Part of a small language model's weights: normalized queries and keys.
Each number is 500 + 50 x the weight over its row's rms, rounded and kept within 0 to 999. Layers, rows and columns count from 0. Numbers have three digits each. The size before them is the row's rms in percent of the matrix's.

# down: layer 4 MLP down (transposed), 768x256, rms 0.0329, rows 761-767, columns 0-255
# up: layer 4 MLP up, 768x256, rms 0.0575, rows 762-767, columns 0-255
down761 041:530478472546485470466458433499496561495535419498469510515600599506508509363413532519481490541554587530457489515443468503507514590532426616608440529502538515460527490654501550464414427527530602467445516505539505579533510549491451436485503577506468520473523500497469476556488557499490521509546527494468427530486479535472467455479527551530525440533496528562525435378503502486497529551698576465423539375563508463501513472513523538513554485444498523536498589526536564440478449385477542539556432491481526490573529494495526525462374519443512456493410492359548501511532505552580532440483546452420466459487503522484507511502561417438568544561482486501546421509475493468531489486516525440568593523400439475509519568462511425509418490423509455612515516541548420504504578517490547
up762 046:481517427507428498432548636571460416453500466494517484500568484488524501507541502550595533535433558447456505466373460436535524497518468531457402574473352459475525534443449632515466498473484482461506449545488494478493506471408552515523490396539447487481481577527553576568598503523468484489458470438494476450585501543461461493419553570445435450528510530489490532523628456491445563492453491504549421389465599518456535546465591495546520448514516494460486497465503517536451556513490513499506588494513466509524400432457438569498504591505517519356414530566526490490449534547514473463519627564496466525476459461540506530496499494475539563510485502566476495374551518552458538599450542472375487485578481487523568520512471545478404584463500379510492487517500440580476479487571525
down762 041:497466519503459537459543412449457554598508559445390506519459542487438496508505538561528516660554529471483488480479639540596524474515486617547494433528482454522524459522511510499476522399488591414466571466513531549483532548509444447516495416368502438541512496507377535467486522455563449470576528546442500590494438539467509577550486563569597575405480542555534505480414501499448506502620533562367533472517521443424550433478528562538498486508530537473531554489508601507469568435507537526576456428515434538508501476420526478428436540412497502464511493418511478482529473485553435465454511540546494481548411523421522528469603514481467436434540499478501471537458466470490426488564546432515497605467493451492525505436400532556523504470450453525452466496451467457524579555582515
up763 242:445650462530474514514454440438483433533507493487493535375565554501579539509535481631465604522428444464587534511491505510523489382506515499524594693506508482517463519516449503510419503460502473462481635574504502465536458532478485423498396492513494475490514501497464595506487500498521578484472465452592529532505541467475446570385455496477520547505536504456477541456524506519530514473510439435589446554536504417493488545537524437424472498447521586515483524408567484520578463487525492375439494485417532522464556509436476550422430497478480483499471413492490492577466505519438478471605512449493436485446418563393430522521483515491426577436519440547509505449489563542530464569434495521467465592487529558448483587547575517512533502471523493482453545419475460583493425468594536
down763 240:482468451458543585490506473491596417511484543422460446446420508522544394473421541371539490494525467521482477452456542379564466479500513389413442476527520539508438439471514524491473492499495502486434437505542482589438564454512397524570557539505494529512439471441519480551459476583465492553474424513470456562540569443486460449484511525537546519541456560519441478532479544434466523518521557507480486427570523613553490488560589478434475498502505392426434432537481465549413587502431544548536483558608481546522549442559512435572462550575546492495547553439475531441453452581519484505493504492514519527526538528553522459397522450546536537469468600518431475493545482500530523478469509476561493448576520320531523527466479601371494567582427498398448457489543490532507592472501492
up764 044:494484491434519530476467484472530576544463478504625514475483517452486514523455497355504506513481586486443486559423508459468505386502502501474569368468682498502497490402560520524535503533457411458508522527491523403482458444408511489384484526411480456532463535480554554374512491499540482554536517449595491451573555560377454538511564488436553520518452512532498514489469589505441501502414536515425580424511489541505480495562533483462500563495539536456445444515445491533547469626548552461553495425482486542477495456542456462424455485458490479433482569505502490457612503540467587576475537496543493487506483629545511466445568535542466499450513517601443525470413506444530515458551522550424493508468510438469499460505498403512558539565441591513566576408465426550473516458512443
down764 039:522548483468518489463590420512512640556513375505461595512570495449554532468467527492493445513542561529421465535467535436540501574466433538532503481445546492477468563556460507431465504565473531540453530437506521493564597551578367487524460531627535462462555523515496540538466458570479410463493514543482473617420544526519460339505552547430501457558533431508517529485562396486467454432496493486460525452508507500517575487517463401481505524478485437492498487466520465430416471444516603527514558461546450506531485411459564579457494502536422576514431463450593457427530482581591539509498518583511441496502432603433521482507510506390449545605423580544525432513531499531444449433437539488494541482456435447507599513484537447508490493481574509531518497538572589518483524512498497
up765 050:401489600479474479542538496513513469492457456457606494456451534449482491540558485388517532484495507427484484474525491415504536445466481512502539475496596471527562537396587440512520532514528462466423483497492463463494497438417504513469544437485454477536435530478526511503475474473563507498608473479566477422585530571439473601553419492419482565466481485615433535504513555449455533533345506458469513436511525538451517495537470564522546507495535545459434465561491487531568505638579485512484534594494453417505449524492444464594520527461499487401551594492530495577460537532477483508537501468572465520533503431585512494532501505605570567586489521726491475429492466507547547546493463545438535498460521480505439590500454463473402566628461538492564541493454511538522457446448531
down765 050:484572452488479489441487502443531538511511478469477526455604560508548460399533527532460480466535521435569450509492500533478571504533498530523494415486506515436546492573493532416421540488565570485474522429528487619535483485552564441496521537519518510462477540464475522500487423567495501473576540530490466490470507450600508421537525488549578591535537455524528554447564543533435357476653503503458563490499531491462570379486554446532465493557479576448526470555555545499460494430439573595502522455519424544492575550532487589525520544539502503604479397454529499486454508551554537485528477524454532539523481571525624529471522462393478532599431510472582495598535549545444470509445416549506557425454522532451627391500473478515497482443586441505445499555514570512661526457511500
up766 044:492464494476458528486513518496542540500529474513523472491533470575443499541549449499464491508477519474453466483468477516493498532508519459450517535553454514470493506462541497438408459428485529556463450519502493512544559496537500474514465500448440516445655544503437517526514472507483558456534503526606477466550581423392526567530478523555419461503550512506488482535536490398449524483413517465484469596517428524460455512471550486511511580461532576476470515529536474509425559442607565499515530464496483455540462340484426576609526340431529529441474475438421519495436524425502598485441486549497518496474397485658492484405458488409507318585496518515470560480548515572541512575533491398487499471536495502474603502544552518545498578517601484500542544537556520575479462352430541
down766 038:544462525594490524541477451442533429480469612558554488497493506533470505559515502486384539499602587483665459466510480505450512539570466606552447466537523522541542509553576455521472373494477582483440512535415447572483514468426571444432585525432515502500475498435522528541423536522469549466558485513514527503520517462426462535556569495595534631485532571509546464519484503553467510541658596462428452477517514511474530547397598545597532486403536524519517461492512604397518508522477448569587379536542505548531497622508487523483429515394558503504434486474520569525554464498481445499456534584446487599457519473495523523429502478488510512530502507451543491537499522438534554535560490504497493511344455503567526564468493521505472519512487494464508508481519488433540447447512513
up767 042:443555591467465450540506399557522700498454457480482561478465527443531518519571503511559570541510539525468510481491486461490553491513471553533516559485542543556497558564535488546526502511539468522479463503474474533520479508452532521614516589552433492554430548518574565534456518443458486518421495507442515444537520447548473488499424486557481510502487488602431466509561446536478541521520465530474651522474375507476526502480501538515563618531509499487519510597482482465550486618494485511521530471488539461449493591466537541585528561520477449538598423442451488497466569532552379462539430538537425515533515536478480543578520584617571669490477524588478453404493421529520508500445426424496459500477519460488552461480548558513438613531413477498488411528483595440506518557474549
down767 041:467505440446449452462602539457452503577421442441525520554547502518510499490516471428528416557447489538596394526497345475430455471586558524557544498546572572531515470550544523455421530435540469556478531479526456480453445552537473495489565489422484540458398513541518578529512391544568521500474488484525555520467504412546502504539488483487531570492506479389520510566590454560586483534481515457488503492502527488561457505552578496531512535554485567507500452514485458564506553418509590465498572484553481466402566414563393497501609537544409401543482458622433515458453447549508512471511505574480565512526533554557561459483439528482504515467548440532539450581537573460508462477453401571504498518516492585493588449488472494480546386499580566527501442510519506478589463397580475